{"n_layer": 25, "d_model": 64, "n_head": 2, "n_kv_head": 2, "head_dim": 32, "d_mlp": 256, "vocab_size": 2048, "activation": "tanh_gelu", "norm": "layernorm", "norm_place": "pre", "norm_eps": 1e-06, "positions": "learned", "qk_norm": false, "attn_scale": 0.177, "bias": "all", "tie_embeddings": true, "parallel_block": false, "init": "normal", "init_std_qkv": 0.0174, "init_std_o": 0.00246, "init_std_up": 0.0174, "init_std_down": 0.00246, "optimizer": "soap_variant", "lr": 0.00937, "beta1": 0.95, "beta2": 0.99, "weight_decay": 0.03, "lr_head": 0.0108, "grad_clip": 0.5, "warmup_steps": 200, "schedule": "wsd", "decay_fraction": 0.768, "decay_shape": "linear", "final_lr_fraction": 0.0, "batch_tokens": 32768, "seq_len": 256, "doc_mask": true, "train_tokens": 119700000, "steps": 3653, "dataset": "wikipedia_en"}
Each number is 500 + 25 x the weight over its row's rms, rounded and kept within 0 to 999. Layers, rows and columns count from 0. Numbers have three digits each. The size before them is the row's rms in percent of the matrix's.

# layer 2 attention value, 64x64, rms 0.175, rows 56-63, columns 0-63
091:501493482502491494494504475446546471451484503507467473474502579488520533487525495516499538525471466483469475537499477463559525510480486482494495482514496493513489506515495503446496497491484507
081:499473527475536495501453492505528500467478492538565518468492514509535475445535488536492483526480511506507513468478471504526492476504460484482495508484542491528502507515455517529466512501534520
084:510533512505471492488471516473528465508531498500513437510503569504487509534511509486495487531481471492472504534486480431527483495502473498471503456439540506483506501507525501489505509477495521
105:503516488494518512482493488494501494522514509490483568461528463487448477501458487503524479469484540510475525508507455520444511512479535524523485483523481513477495451494479506543488507547518519
126:518519505497480466464516496423533497503510499471471464509482560521528539534509480516509539502524519481503501542494506457529492458514526486500525509460504499500486515478507509471539515508480523
150:494472486518465529512513510481465493479476510479507527464469448487486494500506479477508507510494520496495496481515440559467537535499489515518512457531475510550477481486471474545463524496513498
117:552526469464530523522512506551457497526529508508468524499491501485501506545450515484503495488499477538501513492546490544513478529508507512539475487508530528473493496519516537510474515465502457
083:463473541477491527510514514545482498504468470489511532534493482511480524473494475478466523527504476509507454472462573490482516503458472537492470490506494476503515519486494464462513477512473507
# layer 2 attention output (transposed), 64x64, rms 0.158, rows 56-63, columns 0-63
085:487529495460549520471510484512482497524480498512500511520518467502562488495503501464479520491548486519486482538538521508505448458520502486508494513554470484495459540488475469462514490478504491
089:468508505487542514516517516472466455484483483470479500543516484497446513520504533470485519505551520478516518518476478498469495478552454506507474464539466511471480505529501491487522512465481503
089:497491515457475479509512527539475495514470482500495484482456484531475465494507490494505474497493487494469508494487552538471472454492447457480500521531484490510500477474499438495455465487529484
107:524465484500496524508544508500543473505515447498480513522492492505527548508523446540446482477464513510513489485490491474471510528500475500543506490506531481482494521522536483494481486482437481
100:477486499473451526477493460496499469525486503512487461522494479542527490456489530508486465493505494461447468470536528500514495472502490525487510498497520473491458442462492483498519508519541476
126:538488453484530460509500490499518517473533491482483509476496509496489505494489473510489492499487475507530503455517444481530493512506446539514481518512499528465474538526511546444482473487452500
120:510469542513483470495477490478542516462433514529536489442494486483506502509550493506497499513494546514473500478445523508490512515498524479480540481463490486499513498487486468490468469514528503
084:475533461472504527493466493489478477529509518521472486497463518500503507512435502488538510473489450503502499507527448509523511510471533479489442536502460526558511492497490498514514532507499512
# layer 2 MLP up, 256x64, rms 0.217, rows 0-98, columns 0-63
092:527489543483495528477517511487528468518465484493480518467479485533517545497501486477492500521486483468483480522545525499524478497503476506504469505453576511505521532499501460456485547492479485
120:477521498434539452512466477522531476533518491508470472519493488517513497504493489503519419488513494490506496506467484523487482516478478516524486512464460477490486521468515497550476505483537485
102:454535522465520497474489487493558512513485499514494486502478503511465508535481499524505480522495475524494490437473465508494479477509528508492510539481484494510526465520488456568497471504552501
063:489492475497481498463476501458461485484542483517492458511501518504488488486511471489475535505550506459565516498484460493469447531515508458512499495518510485509448513506501533480520489471533497
113:517513527510517491523480477502522498463462492525493548475491452514500496507485493518513450474522524530435477478452526501513516480501530495514491514423501506530518455484503515504480518478503500
119:450484520485497496469559490473477495512498546517470460467520487528552548525488478494495510461483532491531460507524482518484505485531532517491473528503509531478491504469489507454517484505491501
092:508513510518532538486480491504493465562501473498488527530481524522505483505541470489487511533484514508481460493497487508497518477521509447477453488460561457492519475522456528524492510508496476
054:492506493517482489527532526480490529486491504503510473471502507492526497518460505529470488518493491472525521521428451468500517528505531541487513444456480518519547501479491472533529501481520469
083:485501497510524492526511497497470512510465491509519527475490434520491522470460477507522530484529520479469519540510516534455484504522495497522455518455527495461462530485506549480490509536510472
065:504518518506498525492503490544511485508497480504531534458493466517540483521485527513496447491495483508458489435490532520490485513522517553509506470504503471542510504497448496499462461474500458
079:513505548510495534495524486516472468506494494511531519559497501512521517470529532471492479495507561540513483518510522502484513498503510510516493546532513563531481534503494523447474523525479489
097:508509529465519471456540488486500502458543473525518511482526444518500524481493491498488493498491482490504489521466515553483461480477460477539497515523519457494516529470463519491459466512488490
117:480490533521460514517505533468497537490522471502493503487532525527500499525506517534461537535487513494519509524472528509506538516488437464502534477502556505492505511492500520510474557545505486
108:486493489495539536459538435518508471520577490532549481517532514485515474484465485508515500506485478503520489513491497458473482502502476527490474515538487514469477481527499507499456496506484510
118:464474520449468520514530498542481487465492539504437492450491520512494503483509484517489495508486486463486559531510507483530483501513501554505485489472497518515522525517549488457484517504502498
069:487570518436503485542504472480499484458526530497480473528495478497477508514469471473491470525526507500532462504483476525492492523520497501539506544490487509531499491461500499541503489457492521
201:498451510520533486484476498504544510504481513523466474498465491482546530521492458485524528488521496524516501503461529448463491489518545493476542523490489475478497499491482529471546531534493520
084:530482515534519528535495528538478503507533490505515515498452479529485507471483505493473461525479445485450480467488512483517511500513445491521498463478510508510495478533516516552500544465491497
073:516497477496481504504565518511506474520482522488446480493485482541505517527499495492516483460535481471480511485542515516517530527522486549500460476499541496494499466463500493499453521463545511
112:522501502458531514508543470529472529470499497487491544559471532537477470478506454495515470503506523538493506498474510492488503487542499480466515497503520509522513475510534522475497513479520566
095:470488508490532483526495504512523488503535490520474441511505539487487529542484491506499501525550494497542517521444482457492474512476488521511510484451477503519527490518513493535485525432501508
100:498494478507485497503495495493485523478533487505492560513441518470472527522472497506505508512507467557510524562528502488527523470470504503510551499463487517553481517540497489516480501483507539
144:503573523456501513504499462505500505464503501488505502521494495496529527468460494518487546528480500504546488500440481462485508515478513497507534513496468538486465489509542489492534475535479527
060:506491508513527503492440501489511505461481548553519517496496491490466483460504515505502480543532502515496539477479524546500492548494537491494519481461518500496506532500524521515546550468498522
075:525525461480511492532527461521500535465531529513554515468488511478497512482486508532521518494518531505525520499437543507493527476522522484465493505479526491525479472541507533480519523514520534
102:484508508490514484533475499536486512483530485452490509530505507506451466518457508500503437500522453523506499491535468514488479490496491548501485502467504508483519494520522528571470462514529490
094:504496481461506460476485476483470455523480535499535499540506507513477477495502542469504500493542573488503515493527464543502484520509483532491494498500485495503490495488494519546524538512559517
090:452461513469508447458500480543496507490507525532510448516549455462487514508473520503481470457527503511528498455473526501484466492494512540498498529476483501480497498516527516496520480500487494
131:476535480496486498525476510487536493497492527476468492531479526517409503536493524469471503543515519485528487525460509519471543497506486497520501496480491464486509472502503553504505524481536483
120:483479494461522469487519515520505505536501490479495492481529520496469507544478488491476479518558535461536490525525494484504476500482466572511464504474520494532514500501473487520494488478545450
073:502517526496490472515545513486537484468496528500503510458477535516505549520503508478516552514507531475496491549538507471484477528513541467553510522493502507497521461507492485456528488540505480
107:511532506457501488452514500484485503492475492512515523535474477520484501451516509490547512470526527499486534496522468529475484501540556468495493542574481503510487516517478494505473466503514509
100:560488533531514527512487526510480505527519461508502530484500465518482535488509507468470527486494504496470540477482554515505502465544498494527509521479566477474540498520524499479499524468494483
108:519445467516513504511503485541528517495481517496465530485446491503524514480509548520496470496464451500487520490520555483483490494507503535524515482480493498453508448519514521469536483522487482
129:470488502510536484464515520517509520523502483494451501528547479459487541548491494493486463463526478488536502496511531451471492476451531507515499528495455492468501502512486490499488455497493467
087:461515498517489526520458487507462465499445523493493459522487497475498522491490485490454544514501548508513493529479495458518509559517528522477503487459492492499482507529553504527530516507525509
071:451482497534525523458522550522485497523514496521499465481519502532501464513535494572489495520480478499541466474480478484446520508501500483489485487510489490514520478506470478543508519482506459
099:532475513508519457502522509459534472511521518484459494464455452500506491527537529500455523496515472499503515473511515543467478458494496483471506508484537481468517480488458523502518487484543493
071:521501494498456482461498454495496503459484517485486510425525473493502507484536476506453500495458524466462530535502519505494484502511517476492498497488519434478494525512499498486462507531523535
123:507498506549477531477471518510491425512491488501518548544485505492496513481525488480475493512543526488499501538523510445479493519501493536490479467468474508527496479514504477455525517498452513
093:525486477484479500505481483439500490529513508493484473502483521521497525530495511451560499501524486458519522512531492506491542491513506481487482505550552482488497465467448519544502528483528504
083:485501473504534475482510499482482459488561498554511480458538528484529472512491491497480481487516513471533488531460511497482511535492474459480481466464485459474489516494492539492499531539521493
066:535495501516472534492530535501500520510499496472526463520480457507507501464467473552502474477466504448494448463483517480499510495512516492517473523480536500460508502481511543496503515483498437
098:482476499483503507487471484508488448538535520452484469530517491520539523517518493485507457468528489530504529520510496510522469499501519543486493482457503509510506488563485552516506542479476472
071:486481521526482488498487490549547512499498533523502460501532480479520487506510534550466525531478491509526508453490532494535477518502486519490558491491548491516532513520540496499540536480495522
060:451504465508508490497504528534559487534492517519484490514484501482488531489479526526499507496466492534483476473486494522432517491564524512497555504487536464483505489496538484485508527476511483
080:506490517487494503505511531493486528497510505474528490474498511517450468508473529507487529557504492474522540480509504500522466505517463515484513509560515528518482460541470498572498508465511539
090:521511465525462526508506486470522482470498529538519532466475500531503510464503532508504516512475469532477538508498466522495513529522514478488498442489546498523486506507509509469510580527496495
089:513488501487498501526471531542506479526488481484462484453468501529476507519504455494531485525512483480485510476484546514537511503493473515510500526434506477529490446497506452538478481469525505
118:508521506489546529515546457492517451504520486535519497447476509517546498495483488529459527505506490490493520494480514490516454524548494446466526486534483496522518475527516491483472512487479519
080:513512480448501511498504504477496511506485505474540537465483536530465467503500508494541542529501552490471533515524492507491499508527485525499477491529565492514517482481477522522533516511565499
112:496528502496465503446510504532510503508506487479464525520526485513523529556530509534481513468489512523489469483514484498483495473493521510492468507487491513512508485521472450562517525556554524
129:525494486511482479504478468470515539461489491505545463469473518484512456463521502555503502522464488478451515477448507466512496554495520499488518469486505501519503488525524477542519498485490521
068:506532508507512556515486543531438527533501479487474535470498492506503490476484456522480517500498485529489493512482478475513488511486544471509488493499513546506437527518477501506442511474478482
109:523480553483556523476552484512509511502493509519491494448483516529517487515500479514507484494487460500441516461494538473501464543533507538483477482480538517512539485525515502476506503477506491
123:501493537475491517479493479530514487468486458502530543505502497492495496463499505503498526448475491519500510470505490520496538452532521493468488521493521489422520487501430455497509502498525518
087:482501472480464452512490535523525476500498488471469494473484514470451519511471509528474513522524535485543486545470493480497510494486473508524517443428484490517474489499486475508507527503515478
097:509506501510538458542510474522520515494510481498515430528485504484531483509523508507492501533474515465497479495485525486517501549505460518499527506502490469508539472478545486556517498454509543
113:519475485487507497542480514511476507494514502474504515527467493494460498488432535473514470484535455514472516516525487473491506501518493541526492471498508504505496472559484556547519501473508459
103:558493509502480523509484530508517528536507474512497496455487464519543521476542483533481524526457526478476493510503500518514505552516496459530521492503546478484475509441487488480511488470494486
116:541496473464513482525452500541506476473565510541520494490496497518490459450493506534456513542482529501494495490485503534532502539523495518511486507478498440491495482464523497510518514499508511
086:507510515508516558538540481524502482513461490510450522476462507523500528494500527482524450520460489475491474459550516518510532460511523539478495503503513530487498479499486506503468455516513504
085:500526555523509515500531519460511506464496528514457531477496520497490542517485474482506493513517511528530512521494495458527520462468534463519512532464489546487498498527469464483458468501507528
091:527485540553495503485535498508482513475497508481532524494477499529537560496545468512457484504499515509456453506491473459488465528487517491480532466502496544510474496517490468509518465488495493
063:504470514511453439479494470484500462540512488522520470511453513536497511481495510482517450472517503479523524522484491514532486499521477486528484549524476486529547496510484447522496516493496527
112:527497507495559475479558517484498526487511514547471552455472523505515520473491501505549488483510507529499544529500526485509495487524540466503462525476490510504506511523469507483447495511503497
107:437509506523496462529460514497512455511475488508475480531517487483486528508569515507502474498526538479499513542499497486524519501474465499489503472484483496472499504479476491519467561458509528
110:540469481563467477518493520523487497504496513527524526492483503487577507435534494492487487514505527493512518527478503496529513505521521484492530446446495511503482517538513503492493509491491533
092:465549521460519549464507478495522484494514519489497523533509524532503540507508467502510532491490516461501447477491480491480522499500541527496477536486500480484507455514514491544512460552517512
103:532539464484510514503509492493516535489508510520458493469477490482519515455489491510542510547463455479484500503569479551498483525493527548548517513529515513506485496476491485492494501494463493
103:505532475489502500470490460420500495468502505492492534506460535526484555487499485475540535490515503465487508532515466481480516505513531452506490494525491516529515477504467494507534535514514526
075:468525530506551491503516469451477514529516508542449495516517489527516575495510521507519470497510494482535513515491533507491515486458476521472500528474487508492520493558458500518496504521506513
103:532556496473499504487527515503506533463525484505489536470500516514484492482456532492484579520493514511519510508499465521485500477532530450477523490455515478498485506530545520484486468518495519
118:478499498505486455446473504480535546489489494513510448510493512498442508505523504528525490536455480471529496473545495476469449511493518466506520517513498465474524524487493502537516515521518493
081:543535514500500496523463479547479486510546493556537493510524477474519475476501481514446475499505555512488488463446520501514494533481500499538504501521523483506469502492520468515526527489484503
084:539560505502493529519512508506495508472543497522530513499523507523477496495485498498520506483473503509490501488495475526528529525532481480510530454517505451452507459438512529503477527539548523
107:520475463533487507514481543499515498464508478524497465469472502507510517459469508532447469547542499461514506539503502504494535553533464477510521503485505479529487509470501493505508494454475514
075:539524495484528491458485505511473500502535498517488529491520487543547490510470487477477473511513480503507519475428510488466486519499504513510475442471515503493455478485481543466495515466514542
114:484481525484495472522494454554505491474478504516536455496509478470514474486502511508488523544496515512508504448462510505512451523532490555494546471487504503515504492504552489489540488461504515
131:502535546463532531515510513546519529479501524520471532476502502546497504530479480553498509514516484553492494504440519485478516512513474505469529479455506518534492509495519521494460520497524501
095:541497508513513544507560513523491510475525487501472529503530483514467452510506481525533457507470480460453513513504494532517514509485504509525472470472559509506510494448489483473487525522498509
113:569471510507502475500488510486466479517492482489516523491463479500497502486470501498490441527530478513504568549476500482518499525448488526500490454473512525494462488489490525485521499500521465
100:516482448499504526507518431508473478486526498529465510491508469501500491471483504515486426470541473498487503467472534495467515489471476525464476495467513504519506493486518500505514538514458523
092:485560507450507510474499463475501464484529533511495493492514483517468504485491514496485569516507496497522524501455463518477463500507512486503480495527486548540500478528487496478524556482480531
101:444522503494480480471475500468522454496499530483489451549517520508488510534509505492470490504496525484556449526492477480498538505450474485482499507463460488489491505511491504520504520547522519
085:500532471517520460456470500485525515542523548529480499498470527472503487468503473516500531515442512512494499502554456533490493510512548498532550500525502481509479506515488491536516480487501483
105:533530480507533491486489545534525519477527469500504492528470485541486502528463513488468518524449471527476461460489465518516485498530510458517513484516510483527530477494483494524510532478539469
061:518523501495511479476474462465492486461518520508517512524507511496537498491538493498456494492498561478510513538475477473520508564477492448483513467514504512493470536504490531496509538499555523
090:520514483480541529517536504562521494489521493505479493477489517487508497475506507520475536507476484482544481492467533470519475500537477472512514489495543503481508481484515544447481506438462478
093:527484498537471503509497481467440473486506486470498497472476529500514535487510479479504543489496531467521523575477505487472524538480507467483488482500523528459506512497515528468501522493474545
068:498462458441519487452521505497506492522533524511491440444506486499511533502461536525483512466535529457515518519475502502475459506496486500486481509518507510508460495468518524483504507474514481
099:461492540465469493519480484457485510488497516501439507498507476487487525519486522469539483477532452490488499503525476529474494495481504551474476480453509531489490478495481546515505525509495448
088:472531499523491524491493547492530482462476503531515552443502471512504495493523549531507507511477523530483500526526493516493512501536466514501546496493525501496488476480463532444461477516494478
081:537509500512488512474487512463478524502491475472542536500491521503453498468502503493525531465508539469480560515524508496490511481514524455506491531566519510474495505533470496512476465511543501
124:525503488528507482503506519450490493480498506513504549448471519541489486484517515485516509492497539536469520546506483514486521491519501440511477459490532497501488521488453518478454556510522487
107:565509506507537557486505524527500530530510470527484578490527493515518514504496457529477469517494503472482490525511510486506495493483522460530474531483539529514470528508491499499464505503503487
086:504503506459523486538488511551485519508485528500506478477510464477491467521456505494524518485510521523490535497499522505476490485482495543511493506496504467469499460515526495569431474495545472
121:463468483489493493484520484516502504505514530528494481465452528521546514473521451530459552498465516506510486526526501494484496501550444441464521514495506502500501494532503514477512495518497473
066:540489484468518513516460500534511497494466509551526511481450522489501497470489544501512483519495474499493520494486479528504497498554496456514538529543542495442492478476489502536507492482527477
# layer 2 MLP down (transposed), 256x64, rms 0.173, rows 0-98, columns 0-63
086:440479482532500525509485507502491515485529509528553483522497498465522463500483509477517475482507539495505498493492497507455507541501535510486532484534441506501438492502489523531476450516472499
099:533497509567470536484535507473448525486498496496514517504517505472461488464481527493488549523473484532514492473501506482498536493529522484511512487529525535500477459553495481494499469513466481
085:538479482519494483500510488500458473479482520511510537503494476521540488444501487490484484491517518458478490536532563490488512488484463456518499445504503478469473532506484515488511502454465468
072:511480445509486514495518508495456535471475542498444501472477510525506501487453517545519477523517506489504505511490555482501484499493493495513464500509503472527516462523486485480495530549467552
125:524505491479523452497520491534515484488521473511460492503508497472482461519557516495457519508473511485535461486544478526497497489530482503499473459500510460479478527486537497527506539443515482
105:522513426514501501531464502548475554510518521489551517554467511487482510465525499494493490538501485495501535462481544503503490513497475485492519483522501523502499498554485511533485507470504506
112:498476512545489463493511518506516509533504472476527511491500490494489517481502507478516489512513530472480488489520432533515472493520526547541520515468464523492484480466504462472465542562484484
079:527534516508526483494517454478511485501500525506500519532506489545514506489489528533492472467482522487482541521471441526513494481542498524487464534512571514483540509492472516509525512493538486
096:525506536513488493482507486522560525498520473526474498508521517473543471515514538505502463520468518493540510440497488532508490489482497451519543514505511486531546493498490455548495479510494507
075:479528463475510475470470520495485486527483546496456507492518542521422542507517471509501522510507516485535461538494499525539526480467472507512474528470495506512479505516498510521507534492524516
083:539481544517506494503491523477519526478487456538508508475491506488516515510516551492491519533503479538503522494514516471448496501501515506526525489519513511545555512495439498494519495569506476
099:500472516522506472486507452529483496501479483472500528535498556499500483526519524471506497534507505545540512452547536466529502487521546522508479488520496480453522480532516506525491532500519523
115:466510486505541455515462476478478511495486508482470509545477457496506528494526501470537480489496509478469516532511489533481530478548551554522497540472488510506520544504476502517518471495496500
118:488518508508498539507522489477501496527469509512548480513509432498506492470479473548482503513523543499457467515492505499480497520480487522529532522492528528496540474524532478513493473455469550
138:461512531473490500479504531511463502484494528508488508453511526536486481499520464503466523562507532499473501518482483501515540492496495523600477480514479511493457487496500506500493487479483511
075:520497535524537487478495530472500484522524507486500541474526496552513514540520498511465497516517504518458526503531504513477489518532502475470511467527498428486493461524473471531519519506500548
172:510471550528510508487507487484509496503447516466518529484540482495457452500485453484479490478514501512493473498509485521471532507505499510510496490529513476535479533482456500574495501525509549
092:498531471506505495485470463452475523511536550518527492491540523448527555514511481487529522478518503505511481522488519473491516486489489481484512539469459502503479526493506508518490523569519511
081:512535443519494489529456488471472511501537525496487480528484478453469512453495524485496489520497470493543533485472488536485474504488507490492505554466480513512468526538507485481512469515531529
117:523471462452464460497503470507457522505476514545492500445494480490462532515498533483514499513534507480539500504524506532515487459522527452531490517493491481533498516527515515488510533513462481
079:543502484454491495489457517478487501528461497483503511517500425520521493462511497477505534496498505504464488449536483552505504486507473492477462484545504487489462506480471527471498489536514497
118:524495500480448480502473504496492484522554506547519512474494485506468510477505476484515502497501500500467502459480534481525507465466459522484496506480535492471511452479462481457519524463516557
105:505419475548514488521510532470484501525513504506501528499514500497503470534546524497501459491505520525456518498544552515509494499511459491484478493526511460497503482488476490473484546500539500
071:508528503457530509514524475494518515522503446507492497531477506539505510509518545489525506542500497482510508512507482531531487542548478526490488556535463572501511523493522511478490507489530510
094:495526568510487526517477548500509491510522514469522532480504475519504516538510463504470465522545513508505495510555490497498518523512472479472493470487528493531468533508436492519497518474515476
102:565496478493521515537495499453512462468496571531497465509493524488516541507527503458495545528477515519498495523519505506505526534516496505540487486462506483485473485521492516489545502521509519
076:533535553538488565547531507535507532494538495507475535508487505479522505470491483521494514517473443526502508497521539477517504483479517464518523503488532520494542520510517521477496498497468506
072:525566490497502499520499497448528504495482449452498513497484519530495492479509480521497499558505483497468509553504479497512545500525462509528500507515493537501480520488484470494488537456519457
116:489465529543521508465495505509509502509542491504537526475523451465534503493515508540517484467478477531460505465546505511500480554491507500479504537526492540503478485516522444516488506518491518
092:491505512544521521500476495494495500470489536513483531532482501508547466461522494535526484489439465527485478489491483486464536479497538451503503527516517492457490500484509484514554524535481520
121:528487520486510509453584474447541537463519469513485479470499508538521549490473516532487509522488512504502502525509501487483522501527529512492490474508513499515474482487514466512464520482530482
089:476493560546509541538499500488481468500499513496509506502546517474506484506464521472472474546491492487496458475470493461508515513453502522468501481448515481462512481475488509496544486530487513
101:454554482523485533496495488486502498464517514511520475508482546485506514514478462489502511509513489507512477535524486478510533555496525502450538474520442531557499536503515526492521485515494500
100:496555493491515491536485550496499523491493532519525491506536491501494492497502502494501529496517502509502482484479464538523522517532498439540489477534489507524492558510461500545498534440514530
070:537530483513481503557518475471514511484474504520532498489501519511541494455521503531493519535489509500472507482480487510573514532555488505503546489491527515516499510503538491487513553484511534
100:549485510499480501494517481473506492522563496503510547526463473531487525504522502487472485432494495514441516515524495487529524471504512508511500498560491488521475485517468542520514490491531520
091:545472526514502486491480473490467489512507495507474446495503545523486491464526495500512463538509506486475494537470512534510482527515511541511467521484456488512561509533516479555511510519494523
114:546481571499514531473465469464507487477455484490493485474483452514516458482526520518478448490495496476515485497499497511476442503516473488484533519518545509489489519473498503503520490512492530
070:475484504498531490479539474497488450486508500527467522504435544515523526501512509462514480481476495511491512492493477535517528469513501501504522529511479505524507480572484434501470490489511533
134:466487498526523506432492518508505477514483516476536524514550508508425492522505446522511508505493506504526508550501505523464505474488496565512501545474492474515509509472493520494514499516498502
108:529483477474504515481454561565487555530466534485502486542489436503504528483484522504525529497506515490483536514538497495505500531482521501501492507464489461483515512496495510502480521487485475
088:493508522509470494567473529473458482491485470503448504493463453451482533482497510471490465535517478490453511486493486505481487472487468491480517517493527499491486456496466468465497521504519494
100:515487533537473472469510467475488495499491492472491528511511487511499503507554533508497455462480531522457490496483478512497472480578485540486480512499494497513515443522486505498531487532543510
105:526511501545533543483480535458468473481504473528552478484535517521488438500485463467492492499514506514500524488533518540530514495536487466505501521510508475498514508504491521502450510463482479
063:553503489483538474487520494452531493508505462482484527534475487542526523508482484497528473503488520501485514546536497491464536481551507486527488512526477510482466526457494486482485510513516446
088:512493528505522491499521485515548494485511512483516519512516503553467475478513484485502479530473535525498494473541447482501524521517502504506503449525558473501491547478531503519485501492536437
074:446496482497529508513520493524496479542512496534472494527529460506542516531514493520538456476475510487466465513507529502457530509491508500493472514461504471508513533425488504502492521523488485
074:480484496501550504516476519541465502526516480495470475537474544478471500504482493442499481500515538470516519501510498521525489494480499538507500522522498528455506489506513496544525434481504551
108:517513507531492516456467502530498510461497498519562517530483472471496500485515502488483508499506501481525507507509549451481507546512525477485506517514533517508472522523497548464544440525494474
111:509514482505491469569503526489477478534476502455475499497493475472502466538511518533510494454534492519482503544484534526493545478486480448506482513507478513482485512518541491503484530527539516
067:465503517531470511482487498568464464507520497516466519518482447476545504487517542506512487463474459522545487516511510504480537489466536453514520533472484510499506508512521496502487505501477485
103:485539489491551470521493500481461511497485496534514477479462522499479434470502477505494501516503539492517512487478500485497494491506486491519503541542492568504496509462526539491503460445485476
085:460475502473501502491514536512495468531486487485454496499490467496479507521482485439470483489495510499515476476508465490487483453481449501503470502504464451475489499478465490432466477511505472
067:509457487479453479475476460485507461499450509469486436520479468502497484507500534488492448474548512460516503462518525511454471519491506526505501479502502504492520486499479496512534465514485509
086:494548453495498495536461481506524491543493483497484503531520519463508529484471513506473517496554538459537506536489477491501541482496494476552530497491460477486505525490497513492475494516491449
135:482462480523504509539512518529499448532508555492482478499493505518508432517469501469498495543514526487535448497493523516491501523476526476501511496548453506497502504505550512491463498506486480
089:541515538454512519470516490525512484442492525489499501538477460493507507497491468497526474531505488474470528471549519505502465512535519480505489498562547514496513533484468488507507484465509513
080:535463476512489507447496514483498497520445516509507570479528491533520536506496517488545481498535497536469499488491488489480510477498528488485467485482493499495459502512468498448497526549505467
106:511532532473476513516455464521474485492512481513502492498502481505534490510517499522479493498457491466473466488499537479503531494454475421499475576502493474466504495503518482468482494509510495
096:476509504483495493444493496539501505534468535485510507552506508500484509522518523468533495534532533557510468502514482456487499478530511493459461497475474515529533534550499527505498507532498508
124:482460523520485524496510523505480515473491532483500477492521499481477462546490514471521522465513493503518456506503453501501497525496538526515477435512481454524502512502475461490456496503514439
095:522499509479488453513487501439508490456497520492537445512515478487469458486454506475478556495544498501536511503512492515504469552513532475500514519487497513541515538500500516515526486507488495
074:517438473501483461505458499517513499491493473493535462515496490465518449488518503498527506495470514503469502471484504507505470556547521495482487437529504480524506523463515523528533519478499497
100:474478539493488519526483519495451524502470501502525494521501491496484488508506521457518537490506478490518501475437538487470501487446492496498486551523493529484543487550491452469504494456489493
104:521483473467456489483530469477501475497492494477467474477493476538531525470475496517478468493503470472521515507456436496457489461499483494524461524469498509542500456525480474516486503498506483
105:503485539499453518557494514510505450536471472482476491539539518468526490536496541501491548498487541489481479515488498526474495501501508521522495447502541500486511501483533505526537497535515489
087:559519463476492500501539492497480522484503506511524519486487494508515478484449490484498543485449484519502477446498490526485482486543554505523477541498522507514501507505495514451524448533498514
121:523447531510516469481517478497508476488496515513489565483507513532495487479527498483461494537525512512529472528514491516533525504530533463510548471468489501522450525541492519537480480494512514
091:506452479555489509487504505500474468495524521516530494519491476500486452483527528481485438527525500507546530493526465507467509458505457514487507497475486533522461512501476507466498494449502497
103:492515513540523450512528528483481495480485521515526473528536555513474469478473523477505466475533511490554470489513482505524482483466508484466508470493490479501533508517510536529485516526479551
091:484492549492459504528497532573445505483515503520525522499479472457508474489480517514483507511479512523481499451509513549537469540483469513492501524518503522526514465489511517483468507497476514
089:474514541474532511541496515534534523453489480511482503536534527457454487471486512519482474505489514483507492460520493555507496541543526473489485460505489503491505532519504483521501501518542522
103:479492518522531484527464494492517511545490545503530470514507518483501503539539494469535452500495522489494549502537507486496514514462502526530449535515499527508499476464470471496535543478512516
135:518440526501472521488508523497503488517541457490528516449512485525502493535506493497494513524518487478496490518506531510468488522516472485459537466549473486492481463470521486468457499537485455
082:499497531490513490485505532462488499477479507502461522464481534501435514520493517513507553536477481530492511514524521504526536486500473476465491528558521490498516483528489472496504488569522490
117:515505473446467477462537470453515538466503493488471471496502492520460513484461520511539496469475528480477531463492465513488495480524496521469510441507520490477481512503489492477515501536522486
109:517519464514530496476462488488543515510517499498553509485453481520493522508471521511496477506528496524507500568508487483492481514568482490471526544478518506466481541509472488497470464521497509
093:499534456558459516509487494473502548514499547502473496486520449472487525494479485522481465532471512495519512482544451514515526494511472481492529489501520476524458493491485504508456510484528485
092:509527480509495511482523560449501485508515482489474558517507502566499511511508484514519496499508476522488501535548487507510539453493476450517461543507489502504480525501492500468484534523527488
110:512464486474493469476459519492480511479482475500539530543474456481519507504522531468517499520511507487484518446550530533522537499504483435541502478530499460480509509480500483518512517502507501
107:455487489450487479503505530524528472487494505519575498486529533531458493509518493536499482521478502468511528491429475519452520462493518482523477506505503498501513460487485500496521502502529501
134:515491539503514505508526484487519514457547488491517515520453494465513479470517533486470465509533473542502532492484490481544500496474455510504524512444510532530503461518471530509471478482493477
115:467530523496506484496509463528503482482453496491507514477479554537472513509536506469487480554485512500464492499504494463484519486469466510467482481510480513526488466538493490488441462521519459
096:479477531542508485524505528479527507520503494479493514489503491511489465529521512532490450483477533476442513556555529486499525520467485506510517487529551485467509525469493504534508471522491497
063:522470491513539493541506513546498538498493490520505546493468469498520525464513514503527501487502470560476564469513535529515466506547517517524520529533504525524506510511507494489481481477476506
092:524518509505533504515489528498463516484477481478545493478536534485468484512457546491506466515504453470492447514506482480502502516476531514481471523487488527469521480495546535494453502534470490
115:513499497564514471478490484449485527528537523501511486445513513545516536490529495470529501473510512483511525527509476498534493488512497532505512507495463496475494486483444512477496494570506499
062:480443478484470490531522515480487493494487465521500497465464492495495525464486502456505461494509517499466530456467477497515497476557483485525483511531476453470502466484465485455484480489508484
099:532518491476475501497442519465471473498470504474517520487512484523493469499531492539554472448537515503502484490516482537525521503511528489498484471449494508538526524470485488545512503531477488
097:520500474468505500477494514474513510538520495484488516532521497522505503530518473443497473478537496483495497494532510506530491460508455558513497487524447488505482501501462526433537465512522491
092:490462499479492507473562496519540520475515484516556496493507511510495525501495492512466480475502516486495511532493476530498445503551553512509474452488560496483501514490506480509467521504540515
101:511547465510545510508505553475473507526533512502477530466547443488452538468490518495532489439517501491500515504491503506547515503518464483477499487512492476505531516513483502493492517509517476
106:543528506480525537505494465493473494553496530469496484560504486511516495501493466457503512457509507515517485505512490516476503495492528505537486537489532496515530554516514497543557516478521530
063:441509538487493498554523490536498457515492533512511475487485468519542522513494515464499474521458503486490451491483478518481500542490506532502514492449471504521517495446486516479506532514480499
090:473497489479461490523471508551507496485521502497506476516443469440526515487477484466503488498474471479488524468518500517501453527439513540498521514494500493508538497475509489475525452498486533
090:478480503486486450499479481492503493465468504527513453511509509501521505540536518485528530504501517471523534507476482514474458507567516508477530468543457502494492451483496486535528524522512518
090:579480442498526490493486528478528498488521513514469524484506502506505524503488465476508521459494486499454546470513505484499473505521487531485470490510509453481509511493512539453475542480509482
124:484520467499508496526506467466542517516498525504492497559446520526464546485537489519493474470515500503506508510509512490485514488526523440493496521463506489515526482497460518505560485500534537
076:522558539468467574499469507494465470495521546492457522525545473503480515534495504523545527515496484506500470493520527538489526511495483486488511502540502506481512482492485484485529515504506514